Part of a small language model's weights.
Size: width 160, 2 heads of 64, MLP 640 tanh GELU, vocabulary 1024, 2.64M parameters.
Each number is 128 + 24 x the weight over its row's rms, rounded and kept within 0 to 255. Layers, rows and columns count from 0. Numbers have three digits each. The size before them is the row's rms in percent of the matrix's.

# o: layer 3 attention output (transposed), 128x160, rms 0.137, rows 35-63, columns 0-159
# v: layer 3 attention value, 128x160, rms 0.163, rows 36-63, columns 0-159
# q: layer 3 attention query, 128x160, rms 0.165, rows 64-77, columns 0-159
# k: layer 3 attention key, 128x160, rms 0.162, rows 64-77, columns 0-159
o35 103:141093079096124132129127159084100127120174130088130087103162086094141113151144127126150142156172142098112117122121123164121148123112155100149154125129182126106132126124117121097132114082122073105126160145127149130124156146150144142147116168124143066158100114139172144172156148152104119117135129109081151126120162108091133132177120129147125142128108094094109093136100126112149150165115120127096101184113091134148107135093152129110122130154157104104103097108127143144114107132145105
v36 093:183123120134109117121094125097142155155124173115148107125189073134153125147119095134097168151152120117074116117077156086142135111138145099103175130131143131093142107092117137135091099169117089157135117141140092140111134123113081097164130120142167097105145124128170120138114121121140168113095110123119118146125128158149102092150144102132111139147127138082111122146129120111151167142125147134140129172114112107133125105144166107091155133159091124157147151161093159145104105126148157
o36 099:082135152117197098130144124161148083128104108133104145116104166135073125119090156156112081103134143130141109141156134149108103138088131134116121130131115139130132138102151111112139131109124176077077114089135112092117140115164143145117160082090087154109138158093096154087128095134101108133159139127117087093111148153112142115093130121092122115086156129125145124113129147154126133122136117118159116119145120133140127157129122129138152067098158154071111144122142090111110161126124151
v37 092:152121130127121110125204150073105119124137099141128109106117119129154128166106114112086137133103163162110148135152093100129152150172161124130125109133156093096106095160168108138117123103114139085133107164127164151141132103142124140133115180122131152154136110134113104163173134135144117104140156154166104088117133159083131131134089098174101118096118133135154130131168103172099096128116108113147097123110142100108118146186131132082121098133113141121137161116096113165144102117130140
o37 098:071114141139122137141109127137102181136089196117109154121129134140123127100135178092143090090120119126146088100098142148138113129122115175164143140129129155134164143107044134113126138140157170180139110114199149131103150171116097132137158126119106098140094130137156152135119112121138127125125118121125119138142122114138131108140152117074148092143148106128119123132128142110154156111083144119101172122104146129114153105093129166118161137129148164134146128127157131092126169138157109
v38 089:153124140116183096086106118092129114146110090118116145108120167088139129148124158120127139116125091135132149144147161145136115094097100082118110093161163146126127106155147126141135085113094165128118177103104134147147193141150127109106105138133088121117127101119119116158142116168098140098161113139121116103138078120155132106159179169128174105141117120113112167137146152141086116118146158124111123123093131159110110127136106130148106174119098115087159142131102122155109180164135124
o38 101:113167127123131172155148149129106126102151159118125102164150093148117159128146099119128101129123142120109107126132119096124155125152167148122120154169113135151161127109111140177131092123124134093105081161135125124172111087094186116100159136168181127116151108119121161103140145116148113152190115072126153175102160101115173160126100102131097122128124175128145089125123161093172162142112121154129130127140107097141150140115109114092104114129137158152134126148143131127130130110106096
v39 094:104115140126107146130119117153150176108118157087120081093148137144121117090119084109117149153155137106113112141120112128108129153090093117114115094078123144117113125111160202121162132127124107150111147162092133153102151199127120169090151108161178108132137117069146143143115111137121108128130164105100103099135122108165134138153122142120119124126134139136155103141113119079147118121126153148088109151140158120087134116079119125138148128110125141109128151170118112176086132117135170
o39 095:150127159147152112116096108112131121094150109151142146180148120116118165165136193150134110110142136083116142105122125125121107114162135107123139164152074096117118124153128120097096099104126105111142158133091089139124122089141131146144121122085081159101139130134122109162119129100109113147150096147173131143104133145151127102112127091163119145141173113151100141113172109121120115104142075131128111134086102131154145153166125165074134110157145084130102089130083120147149140159116094
v40 104:121094126125169131089140140160129111129101136166130105170133124114127081119147120123113117085100114148161144164107151171130108119104099108149139102122111122116155177147127150136135139105098150119127165100155167123138084142148074140127128137135159129135069151136126080121123146194111142123122129129145101131132201114108099140128126155146128172150095126100132097129134105120137118131115132125135100155174121062102118079126121122138148095155119167140134152124133119128114191110124106
o40 109:134142155136120132170109113057114119123117114105135180101142146128131132150141107144137127138106159085161112105153117074142131130113149148150109112162133127131095129152136114098106091150109097132087098126067087111117191146102173120079093109117127117142164108113151142140096104098108112097125128119189128115128049136131158114127100110133145083113135104139091143103109134153124133119135122142163116128115122137115102120118147134133131164120148114106109085136079156110142125111129133
v41 103:165159083104139126145102142085111117125128103177150101139181160134170153131106125114102138116166119134110179085103121096150104097110139161134129146116106081142120135115147115134132161121109168101135095183160087104113093133136116142119115150114153138134142085124155140166129158128129098139152128128117092146127129095150136144137140117113092135170159154072131146137134147123122065120120100111130097168153136150101141114136134144127108143097129141114102135172112100139106086154147091
o41 114:071057154156108150152152151194122129155115143102104139123102086138089142174110165080152143124074126096107151077106130106095135140125112113112119125105115148112139145106093159126106076144098145124129131065147169142117159115142132120121157093123128097119116129108125116121151096117133142113154101104142086108120119142095132121144137130131154119100121089128107131111108087113131143113083140150116129125083137154124114132116150143116089113092128113091121127121122165100147131093143124
v42 105:135124138140109099136155151087147103102120130120133084098081133144167091149082126185133118108139125131095157134145120138142076119172100108165122083122165122127099151158130129137109161145156164123126145163093145143113102138153161167154111118124114126126132145145110115109168125098107129112181132125105136090130155096131146131114077132098105115097099137145154088135123091103109175127094128130130129139176118109115145143163149122146104116120108106153113079163156110172130131105140094
o42 115:131161135139092118111093083132080158157139140142118142135157147126129126112188127094175117125114111095149115111096128156124168153109144152107126207176104186147108147114101107103162131105153136143163124122131148092123181117122129118120159146101113114168086125122121113146096176156116124129100140134159142144125095169166130133156140140133155130179122108130155145151134147125152122111132145154111097137113154115122114145133112152120122152133094141115141125101063131097122151106138150
v43 107:128133155189119101130090146176086150127140137184102118111192098116087110119092141123133101141097128145128143129083119147109164123114137113161128113094100108106083148147153120126131107126129141081163139124120137109154125102112109118118107153113132139124186130138138130136111103131159105115126105135127143139151130141130111127153153137084109114145096116138109144132122096139102184140151135141132167174087126160063181091134130152139145142125110139126083144102152129128128074157155126
o43 119:134109092105123124146150146121156099159120105111153103138082124165146144137152122108132149165160144117156109113149090102148102143103121126118114108150172112135174102125129171144091139155161136181108097143148135130064162149134132134165120079102089127129084099125133141121140141127113100163122133091162098134105150141106114130072089151138123127117140126096101113135134121115133102107147094083094115107153130059167084121091132113149117121094118131136166147114120121130126137119107159
v44 098:148131137126153078156136103136120159146162123129136111157135141125153153090127126129072130130163113149118138119078133090131117107158136111101120155112109120116148115157099109139147128127151123110142123110098112134134126090126092126150171132155107131134122157095136094103173107123138153125085080117129121122155144143125127147128148109149122087121137073147140088156154101099142104152167152173096119102129142114152120134086127132094052137108142109105096114114114144098090160187184124
o44 097:122133113124144177121150157142112130114163149158102131093164135132095113150110147161149128094113107072133138126159118116138122145076170154079157115112156161136092165113124119085110152129088103135094120143133095122128142195119196123148098157158121134143155104129121137088143130138143063139166149152132140129118136156133125103151148101101117124129158177129132142135114122116118096140111097109146138148135113150115136088181119101142151134136103139137173131161152142126156158106118113
v45 097:096125092149090106151117130133153147105138106120108164136135124135168141177109150122132126102135130129107160161090143129156108095135180125126105085154134123132124170109153127138110122170115143093150077163151148086073101171120095111104131140139172142128111150127108167117118084156124119138109149124091136146116099101154165144111150120125165171123150103119115124142128113108108142111154102126113173132156080103081136156094100097146119116138146195139115129142113133158123154134127130
o45 101:094117133159169130127095108147124127150110137118137156143091103140123111151131134139117126131128145187181136103158140112075146140117112112162128189125118145114127088148131167120126083108135122113140146085086141096136146114173148127186156104100113105101130128138125096130120147115146167139135137167146125112130123113113084148100089155124126076136148167081167126146106120160123094110125118151177087116084094142152148140131145135137107115143104100148135112111061126127131141109121134
v46 097:148113119116096121180139118157111143141139109111108175131152176125117140119153112120139178108155117104114130097122134126133106197133137146075131143097147148117136127121151147141128097138149109127125133183043128116136122107126117081159122136143132168144132101099128146131137098148126145094136174116132136101167147116182145172186106182135104136117092101135152111136096129117122108099131145141159137126148124149144144132114131128106059128085153127125109148129143125135141105121136170
o46 103:149133181127132140100100154151131115110130187133134115163115074131129137114112168151138104133134107144116141115130119122138129093127130140116156158113120101099119159135137103118141133133128136079139143083144164139103103145142179163101089119157095099109094104095105134105126141147111099171122077108093098146129150142094135117095147111115141136121131135078094144144132114072133130118138145118111105115057099155137145111112111151156177148174090089095117132124112133133129098155106102
v47 090:140124149119103133117084160156170149160095162163112133149132126144154081123173120133123087127118102111155114095096105116142133111108114191093125125126070146141135105107118136097133116108159126152136147147136151126134113124110102126138079125114200129117134100140164109108104121131120124098065117108145116130145146172118136101182144130135085147113131158109142102072105106162145144146110104123108117114133123127183150104164117124144132125124158109137107114120162119103132166118073134
o47 094:156115154110115117116182183111134102124150132115161183111115145147112144150065086150178165131134137146113141150151170133119132133124145090134159093131141096133120104163164131161127169160162142148116127123134078155147117144149112145118106106129075106155119157094121172107147141157131100113110124126115140107144089139154136099147130127164165124111125072138135143141147139137084133172137128106161091138162124155106118138114125166130151126118121160115097123131106167141130112150167143
v48 096:147142125136128090111146112114107149134098171105110096086112140158118088155116142112102114164114152135105124132148095145111113156122081102194113150140058130104127104111157117151134128146128153092122104115110145148112117170120121131076118141143115142132159122109170140121141102102078106114136126121138164139148129118127141156121151129092147106139116154156125150130138094121149098180123128116128117142131099150144111139131131047156058107127167139129090164100110142126164128159132120
o48 105:106104099144125168154092112126145115141110120144166145170104112128144181116122149134143142101156096140172146145159134139161153102161161126079141126150131134149120169139142159154131108122157099171108152156142106094150137107120118101130169126107118121118120086128133149118167117132168125135106136145147155109087132157121056131147115095157115177116134084130121122168128153120107128111100141148104138105139119097113127138175094141141165176119118106122131075128167174124092139118136139
v49 086:181117095140106111100134154101144154141139126136108162104094125089162146143086120135179151128086142143076150115147130145125113128141096131127086152119117088135101108139122115127143153108126102134098127118110125135108124116121114128133074088149104093119146140126121138127087104129152112136142120091165167143122090103143135123155113107098122120110117092104146158142094135130113150153071138141124126155147156127191128137169123172149168136104093117196114117140143109092145103098085113
o49 082:085167152078103118095128154092160171139089101148097099163117110181110143110150150110131088119165115089132117149154142139104155136093133093162143154160136139114147141148119112114115123164183146130158109147145175096095129105132127118113151128114145147147101127133068128124138153132161161104092135094089099119165148127125127125110131121149121108121103145127129108128151140137096128114143130093090123099167155147061145151103130109110087118133131143086129148149141146148111121108156126
v50 095:156138143130112104130102157121116111110119092095086180108132149146118137152084142130118098116141152093161106142124158121139117164084108164143087146122129124155098111114131109113094183092124123110150122142097114095096137109119116122123166095113082149114095114106104149112136147138165123095103119140112157092150152125132111120108119150153108144088111102117100133115092180143173095136121081137127152153139181116162109165103144110157168131128139118141159121136129101090159130108177124
o50 095:145120119120095170126124160128137149138134082179140085151115129126146144098129141127151122164124128132118126143128118151137139135144163118101124162090129151125166122111112087142138105178143157146093137090106164138144098141123135145117063135145137120121152187147144094162118114128113136143131108139126105131106090125127158105163094124050144135124092110130153108144151116112144097118147169119187106115162116110080139138125114142144088116165130112142149098118157142166109146158071108
v51 103:136146131095122122104117124115173150111121133153144156127097139126122108106079102141102146197132135156145126112146087109169139106117114095148158113139142137092095128116069137145134110136160129134129135157142163100097115136087131175137140173122101151133120126143087131156081117127125144123111138117135101132142130136138141067144167100090173140121148114141080137125145097155182115116151136090126125177106130145152121112110101113092110141130109097131154114160108124142096167148103181
o51 112:106077109158183110141142135142093097126111167106090140075145150126104155129125128162157108099129115106132129132135135129119135126138123128098113148131118127174160098142168152115111163115151121131115126127122108099166110129168123134118126124108148141124142125131163138145123121127172094155133107164108130150143140127110133156099094164141087117178128116147162152120123112114089139142134123241101130081153109104137142113159126135111143112106174176171122165123140121145143116095117121
v52 091:131097135113120151124148157106125133148145136152149102121178187108162126142143129165146128098109144113155114128120113163107125119089110125065143114094101111107131131110155144118118110127150126130124085131166083138168139111148139118143153126154140143111178130151112142155114174133102155142110125139138177144093067108129109130079122116103077131109074089154127143104133150124122124146126159127115117148094118091153124126107155156098149179112127182104095127141098105140087099118133124
o52 089:113145145108159121088124105182126102157138118131122107145109073104080127167101133120119146135135119102125124119119154127147071159119096160130128129120112136091080088106096133158154128101112145118127152112124150126101122100159114129121087107146115131136094128111122113132111090088135087116124167100123063103121170109105136085151150170170134107113152156102099150166113124084158119123119122157151150111159148164121097130107151131106064110095156133137125101108133135102125122150134120
v53 104:120099128123149175122076138136142123129154157111122128127137117084133148124081111162118139167147112119104116090152108083125103149113097090115103120178137126126149124172114093130110094144154096109137148134155104133127159084131094109145110135135114110129118129131103136093134108107146124121141132119125073102132102112165163168135077123093108131159167088141189074120155123120121141093092153116160139166141117133143121137111107108120120125118139092144127090108137132138093165152114187
o53 107:145156145145147115135194117117151144074120120130082122107166118136152119169186114108162072123122144142132125165102116143089137080135132115153162116069120103131106115072150149093149143120121143120129118121119146096125096143131155129118153112126144144115113084105123138140108151142112129130153116150079154153104133166147114091098179133154119113114121168108130164135099115122122091150140133134092110123108140105097075128163098167112121109127105136133121166144114132112149086117147111
v54 102:108115180087130116131091138130119138076112118083145147099146190141155089154130152111184128108139103125141102111121136115154123145124141117118149123156151174133097124110124122143110077154108159138115130132144137125124147136092110105172143188141146129122113152164146145120146113142157142073135143122109138122170142130124078092084135089144102114117117120133104181107106155139120121121150136118135132111101161162087078123135155113173155133144110129113112160153142127147138176152138102
o54 104:169146125127126146116168114155089108132119116148109102119123113104133132124111125124082119172111156134131134173127160143151145125109133185129146171112121117111128097123108167121117137120144158119092107119108117121185112113165150118107127099125088080131161115126150091131159133122114128172133127090143101107098111136113153131177114146098125145125140108105201095149171143119155137182100142155122100129131109108183153117129130118096143113141149124157145092077114090165083121121120133
v55 097:134107122146141111165139114121116151151100131130122116121149132123135117113092142102169127116135138135143121101097139149107099129150124138143154096103095096137146067176164113173148106116112149139116153102124104151148137115150081149158135153104178149093093111101147077129052110156120141100132148125163155128119120097128093110150123110105144109159106091127121132143072151116125104135113074143149140143131139131117121108181123098142129115129082086121157165162133116161139104156091146
o55 104:126165161133103135143175163104190136135153128134100167119137126160095158111175127089088121149137134129122130124155139128172134145092133117170151166143126134160104181099101161083114083144140137118126107167142108113123137150117145137109146112159100125145154115137115152102148138088115096170088111096123099102150104136111166124113080134113144159114129163122140138126143108108159156151118144109093097151138105115102133132118131124133116088134180138102086112121148130138113143133187143
v56 100:128095120121113129144130139147125126131128150142135174100141061122160080126110117105049127100139118118140110154157095105132094129164084126091121098129132157106093100139090162088086104105097105143122146103158159124137144123095135102144151105129119146127145134144122109178147082153072136130129093123117135133118143160123161174128135143105153166131130125128110148158083162166127153134139127152149128090108113121126104131132091085143138130142129144131120148139134135113109169117176169
o56 104:127185141106199140129129091122135099112140142112157117103134124152151152096133127139142125095145118126147103130107131136137139093119140119159129147174105099154152116091170103185168131112117132118140104120099069137114109104134145176114128109125129136109123080121130145101114149164139122132140123152120104116087096146132148092097138074118096061145128126129110101115137181146113117116100134104146131110118146131151162114115134139134099102126118138150130132090151093150176118135106059
v57 093:165127147129140150124121115134138108122151111118127145127129123124096125148109081128077157111151108143142164129106108120149092091145118115119141165110127124150117104141153121146147143105170166135106143132158107142158149101158128134122168121118125138130153138146134122175138078135146122107122163130140109092140095141123120106136136144174142129131149069113084128144142098177087089076140153136120148114131168116073152089102139107137166156123134135133111107182145124097224142116140139
o57 099:120130134131150158175174117146141166123105130138103173092128117126115115102126146129116116153102146102143067108124131147129147152127155133113104108138120165133132118115102074107114091130122140098148105098118118133116089123084152107134081137163149107132116122107143148106141174113105076183139125128111141178152145097116169123112125102086093125105066135127135153130153142122139126177126115136093131156150151111181124118150144136131088115119152110137144145091122143143094134071128088
v58 093:112129135146155102069105122170140109146134104121098128127116151126107141104114135134155118124101098117075165161117135102108134133123117126190131162165138147140157127122167109128155181177116116123110136113078149118142091099097164142118073125161135106141125118156130115158150131150090128124117145121154147127162122129144140109153103164079096111127135122120165100138116146121152122145126122152123030143096126163114085104151152132100113157106152145153120115105114130133103145148144132
o58 094:133103116119088113094126156066092128123074136108154108128095120145118136165109137105177132085125131132142158129115111114157145160103116129081139123134136097077153124109131128096118073123127134120123121143155091105158162116098142160131167120110122134100160129107118114106125126096154140076157107113106144117099154194116150131105117118146137151156152119148091165118122128103132130106120100108127144088143098101128097125143104119108129189151097130081136155170177117140135115127121149
v59 092:132127087138120107125134110139113129101129150129154110092153130109123117132196157153147101143146083112160120117133109154153132136109144144113137113159134160131139098132133122140148093159131100128139130123196121098104087107116172104126113106133119116082126142097141097116147130137117128132161136115175091209110143102116135127120116142132124134065170111123137127119095089094101147167124152133075148104129130167102140134123162193115122121180140123159096124109165113128132141105137118
o59 097:129148171088166177128123115129148149177155118162090130171133138158122092124080100103125151105121159135141139115129127091097110136134105133120135143117088107120111105134125149161136153149092122144130128156084095185135159154122114135128156103136118140149074135154113118123099132118110163113074144138102164121152136134140114172140182138136122132121082150119142104138167151164089139121120126133128117130125134173169147110107138122139113142060131090116122138106096130152149086159155142
v60 102:136132142109155108116122112142116128136118091160115129138106138114133138089145103109125135126119131170173165100105122147105164076165116134091089161120137145097146155137085076141114124170123094143111123133130141108190121123165079150114151062149119128146136135122089111121123151137126119132131121103129144123116127149111133115108163095128153118104083110151138134143144110138110101141129104117142085142151153094125121120152116182191109111156191162169132179148153134127150115142118148
o60 106:131131116098121149122142129117136106133079111110154141106169150156123119152098096123099139125125115103151137102156119079130115128103146130152188139158127109153104123135138147106103139119115101118151070124125169129087131116055160121147062169101102110096124136113128118147132118124113119133124118137145099089125179060144105128163130141142125103107139133141145138131076137121123182114111124133126174103125126129108157148134135081104110140081096120097133097133179103120120134092113116
v61 097:125112159108133132111139119163154105072141147151132096141110119126121153139112097130137116149157115127139148135199134118129148121115130165101131096130168169135122104127162091148115122160129137148135147148126117119147129111131117173128094113166138106137144133138088149162081143165130127114116162155178107158121114136136102097110110143134133156078103142115118085170089089103154103113115119150089091105139149147107140117157177124130148121111167036145151107114128132156145113123128150
o61 096:147135169128131101116115133039117151116147088131115156102141153129070100156126128132117128127082114122149107103124124095111145172105085110128111154076105078109130115113114143115126120121105122100117145122137111156129116140109112109110107136105102126115065102097160121126117128120087121150117121130073157137169179122151133176107143115117135128176096131138114160109139100100120180126128164132131156171137153097156098138126128102098103143122159140107113152099121105124101134115139111
v62 095:140115158087132088118122143134077107112135151140151107131126090116104117105178143122116073148137157111101151118162126123088141128133124158092146105140155159106121144125174129169166093190134129120148106117140124140128140184113163094149144142110153189084136168159107148148147177112130099105142111093112136132125101129107169116086116109137150105130152162139114104103119113125100114148125153110133091085101138170118110128138155110141119136151149147111109138132091128159126134108112161
o62 104:108143105148137151142107087145134137130141128135156109141134157126162085147087145115113193119120133148129092113096127111108153134112091163161163152080102085120128091100131146133118159100105125146160152143120116135143127118157092156125120110108122091142145104107167148122118129125143108143117160141130141109150171130121099128115144108134126177096165124116160136145164163101163186135112136134094197133129135158136123098114111139093133159041135125155118108105136109134107147128139159
v63 097:079124162133093118101092187155153111131146140153067116111155139146169130144139120126115124100148105120109135144125106112127189122125137107096134148132132114141138123103106166135140128140114160145115109136083100150143163125126138098129122128141140098135142143158102110134117116176142143111040125112150124119134137169155145175106133126153148124118117114080132167153178127129185146105133126140082173073158136128092127127147127110105174124098134126122125128134116094109126120112095117
o63 097:157105117139170114110130105121105164138131120135205150109103114099103128144103115164098141125100123174152113141132113109121130134108123146114113111100076133127148100156139163130110113108145094074166138098175143107097141140158162126165106163099153137134119125102153140114120122112120083115142150126090103170134161124145127102131115129136139080140132136130105102104122173109122085153090059097164089169138145119113106136126146150137125093181147126152119118109125130126161136145129120
q64 099:125140140127129151089185107126109129136121144133117117057113117090144121157134097147174130101146122111135136165114142116129136131077160139142164140121119118133122174154130117078150137146147132179119108140185123120066146135143146118094158137099100084120110083096158146167125150144121119123101138150153101109192104132136103148136166086095169158101137135160125129127100127147131115138124087120114109097133162140122145113119123130184140093132111132142173125139162127149124118116134129
k64 096:109107146113125128158171138103125089155135161108124148115166162145104106130087136128147134107091131119138092121172135126115138140125161071123173139139127150161140161111177106160120128176105125100129131076095183136116115126104128149161095114176134104182177125156151104142181139186121109128139124153154146150137130140129138136146156135150112132119124079137140121107120129152112125083121118116122111134128111136112137168168143135120079164131131150132105097164106168127098112141132130
q65 080:127160153110148131130102104091172158115157147119127146109117124108125143138125163140162135148107128122105131147096147092119146111136106106119084105131115175142103123156124143189139093129107143123118104133082130121117110150144143085123114124149161141149118125159126156134117124127173130130099109183120120091166085093108107127088168143149147132148152161136126152177105155109129123123141148142115102093154128121116073181160139152169172166113158136095113108110124157111121109076167125
k65 074:123120093166137134130105119096096155124139168151133098142153151149104133124081128129138143139141132136129131197176099091096093112122180157139124119128149108146155145096168102121131154144107115163155144131113139136133156120131132136185154158128134117151133153118120119137123139133082079091130129125130137137140089110137101153181126120110146107119124150169102160107104077123142148120135142099156162186133133157112135089109163140105136109116149097137147134112188114151143183130108152
q66 084:129115137159131152143134124164202137164114115114146153111122134131144176157153123157129082117111101095089142104120166154162095116112096124123199108154156129147132101154132097142086169115094108109145138131133123112102116118095133119120142177134136137130139114174137127142116127133134114095107143133141115101117123121112102096185109083121107113150123117115162121157094180125118107103142097088088133123145138097063127137099128114138140106151107135086150131116104107116152172114139123
k66 082:092145074158089115121108144139134088086134162142149098141087159112099080131134115096077157116130129081136108105131144139099129131138151099121084132133116097107102154114103137158183149132102109103118081137123080128057133131131106118161085106144075144138144118123161097157130142108132136107114106164108114089149142173111114118140109152166120111142127140098118126132138141134163135179141138135138119106138092107119150135129124095133136126096138143121162106130177147159140121147131138
q67 086:144070148172129136069101123141128168119118101124132126109086124115157136138129082117123093132105143157097103141125149128132117110143117127113090119102107137135117109079134091136128096140106132134163136100137088132119139148072108139157104086097144204082162121127146161101142147127108112140181122121114103119119126095130074145147137156137185129119139147113140107141132094130099153136152128154135120145127132079145170134131133149099139120113134104077120109152110104106134127129183125
k67 090:140134087113123141151173097187121136107120119121089140130143156143128125170110115132153137116158153099149080119162132096147173145127127175167089098074120122142123126159166122182122132156081113134114174148105113104134124143125133154124142122114088118118157084171089133109154107104108141142104146106154143142103136143100156100118152176097112124148130135147120110094076121156172113130112110105060142115108145144131109139107122144116149118125148135142115178142149137134132145142122147
q68 087:165143103098107117104128156109101114142108088151105117142154108119144131133148096131126131160132113089111098116136122149154128169122139113161142106133149165099096169103129111174125124113105170151074126147140119127132101132105154132122136131128099164126139108101110139125119101176092146142133168133119118113085123091127077083120140140143165112137122148096162124138130121163150176151152082144120168127156137135165128160119112153084083139134152171176078097139152126112116142178127122
k68 085:137113119109077159165129106146135104104114122135099125095129103119160131121111105152090157096138133141158117131116160137080126105116091085133192106113101154150109132116110159169141166119113115110153105145130129103157112131097084121141132136119131149091133127180118112129138132108073092142133107140123141148156147120093153096119079151129150132169122158118137127141119142131134154144148112122139125114108120119129091145142122171153135106101105097078147135159051136081160182136102123
q69 085:104147130165114113122135125179137113125107171122147175128108186153129140116148085123135140142088160142134172111139099142150126114145091143107107176148139111129086112104074160142108104108120108130133095110095146117103141101129144102157120126105143146091125134121090084138138147109137106074146065101150171135114124106112161122095118131128142113113132147136130106142145104108152122104141128103160127104134151143160149160146171138135174130049120141112148144124137120148124146096104092
k69 085:091144147087116136098123115123165164152090120112152128110142117113158099100126117117144120122134137120151133122143113112188161113130113142164155084105126131120137115124112138096131082188109138155127092092182126166104118091171128133086121118124113124105117133128154114173098137088130106122205125125155146093106089148148109153137084125116147105123123136060118158105126112168110128129097125124134138144106146139167102108111125123160150151159172121114099133140121128112136127172152123
q70 082:143134123106151125106099139113124115109126135124147160085129121102131101158127120128131129137119123163157130095131131113122098163164152129139165139073109112181151193135137144119132141126142171180138147113172151061154149142130113146102145101095143095102091095164087127114163107094134115163096106140121128108132118105169133119108133123117109106124131152147125083123120161160122119132139116127171124150107118089152146160103111124115127117133122159085099155130083121108141147147097200
k70 094:124166153097144121138149123118124109106141084108040089120127133149158099157128116143107142153121108113117120148116125140119116129166129130152136155105141117172125124113115150144097138090157109150177140145085139095147111114131175106096117085111089140163164160142118085127084127117111132125139165104146130159176095092141114112125114105133134172166116130162130147105131150133151123116128089075088101137104126099109097100146125133132088181140135123125101111125108108129123138101111153
q71 092:134144098103139171114064137174181111116145140107111113122160133099108089111098123126105138114123088117140099128139110095139109117097148140118115121115120125129138120141145152137142164158118121090131152118160171120155189136132167178125116081144153094104124123147115134166114128055123137140125140134145139102102136113127133151120127150118137105105114141100077123157085136133124091142102136141124133124128106133154125107093179119083100140102173105095106151118134199160142121137116135
k71 089:114105161154126083122135192111077139142113131133101138113120098152123102128144130123163164130123147154131097145121123128130136100172077129124123137093144153153121110137135164119074097100125119148131108135149134148089129151120129106135132149105127176152092171099131116085089189091148120087124119092140087140135108109145114117131100131123087146102164110087143156160143148071148131134123111120119134107144127157145138107138128112117144194155123091137114151090142107107110147100139099
q72 093:158131142158105101113113164126133146132060115111132122088158136150129116126109147118144163135125106106151118108138145132082126176137109133138145146144116105160130114147134119145152101123128066133136108086118131075162120123110111133117110161077133084134118159176125103173134136137136120158113120119114103133168144172067133121120164153117121164106133134158151120142164085176123136140113152135158158151133160122120155126184107147142089090122118102114107135120120118112137121105116061
k72 098:136207120152189121120115131150102123096157117108123145118103087103124106152107155121138102117148122115133148148134101108142140105119132129102139155066120111109161165132125161167125140119145143089170162135110144124109119134152088117173113126142123108178128196118134075149108117118137101129126142124133128092089109110131172132152135120122122124136147135166106113109097155154132144123115169122151098080165115092134159143129179122135155143165129127099153164124146131160114142125125168
q73 088:097112165106132133091112134092155114147129110121096114113129084140125137160128119111150130123139111133116108116153146102135081120123118126123138099117181129101098150144147155139154173149108128177133093107109147089143118160125158147140151102101109130122113104155137112159074122085114128139122151088092164130150142152161089122125121096099132147113117153129076110180145133104119131134124086113107173129146125190121117111141142106129122113130160102154161115149081137122132132189127192
k73 081:166111100195159081113129113153130125162124132138148146117121149160082170134155155133102164142112130098147111133117140149114130114128168104168144117105126110167138102084167138136145131192087118121142174114139128137119150116092072109105102110118121105129129135133137095118129151126126159094146109145138120139176125113104163137118125155133100112102157145160131119127144167106129118142175089121103134093123138061127178112130102147122119128121124108103115138067111122141151147092134113
q74 083:119116106136130090093145131169108170142099117148165106107162139129095134125131117150108097119141064140135119144107089131148143111130062100110163147161137138119149114109145107098147135106117141115153108109122130144116116156161085121110070125128141129113154129130112126165095125098156121149120144115137118114139133131100106113105059147123140104148137093136095091115090114182180164149121120105114158087129135146175153103102113162123134156109157108148144145147130095127177130095107100
k74 087:113120143115110154147171143111169109107145116091084131137128134100170090113173142144097190102110179173109119114168122120111146125122105099127117109095099144140109157132107144126121117153096107130112130086165126125126096103097127134136147164075157114106120131133136119091155084133132140101106136185111174114149156118131130106145134091117119115109127147072122121143074121104142117106135124164099114106119130125127166111118112064162164092119129135136127147122127147134154133161105100
q75 085:090109133082127087111113127121154139126168105104123116165159149110087137101111166128117134103130143139102124097147114109090087122123169148155133133102113113147092170149108099135147133144125105146110110132125148144129147125131124116158142135104108158171124107100135156168114098108169141140089122137089127171144160124155117133150142080089104087099086109064114119131138135143121173161149189145155094115143122143144117155116152146091144129132116119134083136145108138172143086151142108
k75 086:131157168117150112157138138126130131138121145141164130150120098120139091173144131152176084163112110125127127158110141150118153123115092135084096057144172159120172120100141161129114115117068119160137133109136144158094093159125086162106174114097132115105138101152123141162109104134143111170149148124127125107158170111088148120117105098081122146124141107178105119132118106111140133158123100131151165134161131129109129132130120087152119093098103083132166113113134120122130135118165132
q76 088:117124085147104133114093102115156127166105135125145109100136157099133141139163166139155069104121130130145174101130168177122139133112152112096123132137093104123145090108126120118152115134123114094114143106091116103077141127112138141138112101148152116116129091126119108189130083130151086112175120103136089129103143134126116125081106171136139102113134097094129130134130122087121125148136144157107144118132139151110117150185048155119140149141102142110135161152134097138161122144156173
k76 089:118130177118119132114112098063143146112173158103187156112142117115169109103133105118109124133161086128122078124105114103120115131125140146128147101094169123125138128173110125139102111127126123154134082097155128103109109115114109121097113101101126108116173064146122110127111136106128142140105169157122153117121100133129104124095134125148070119146156140159107108105109183126142120123130135120171138151110071072123135149168105102086153094104136133120148142154120138149122128161106141
q77 094:143139138119118129158103116118135093160091134155097118088159127119131108138081105127145120199125138134101200131122197149118114161126141112103112105107136161123132077131073091131110122098149160118126108163125109147119090129117161145085096126105163100141138130146114121137100151084110154109130127092089127157125134113117136132142113126112175131139101156155158105112115173118100101160143158127111095112144117112103115147128134175121100110136148115101108129103109164127082141150119127
k77 093:158132111136102121118125104157142175115125096135165093096128156169070137103121104152116138151142118149140110150119130108144130130146149126138144098116148139151065119146130175126123100150132154140185088100128126139120172134180102147131106135120127139124151167127112100128120092115116106124088128130096103120097094101141160166145110160150110102159106115174145154122106097131144135143138137127110134157147129145106128120147121114109103155162064146127116130122128117133187101106095203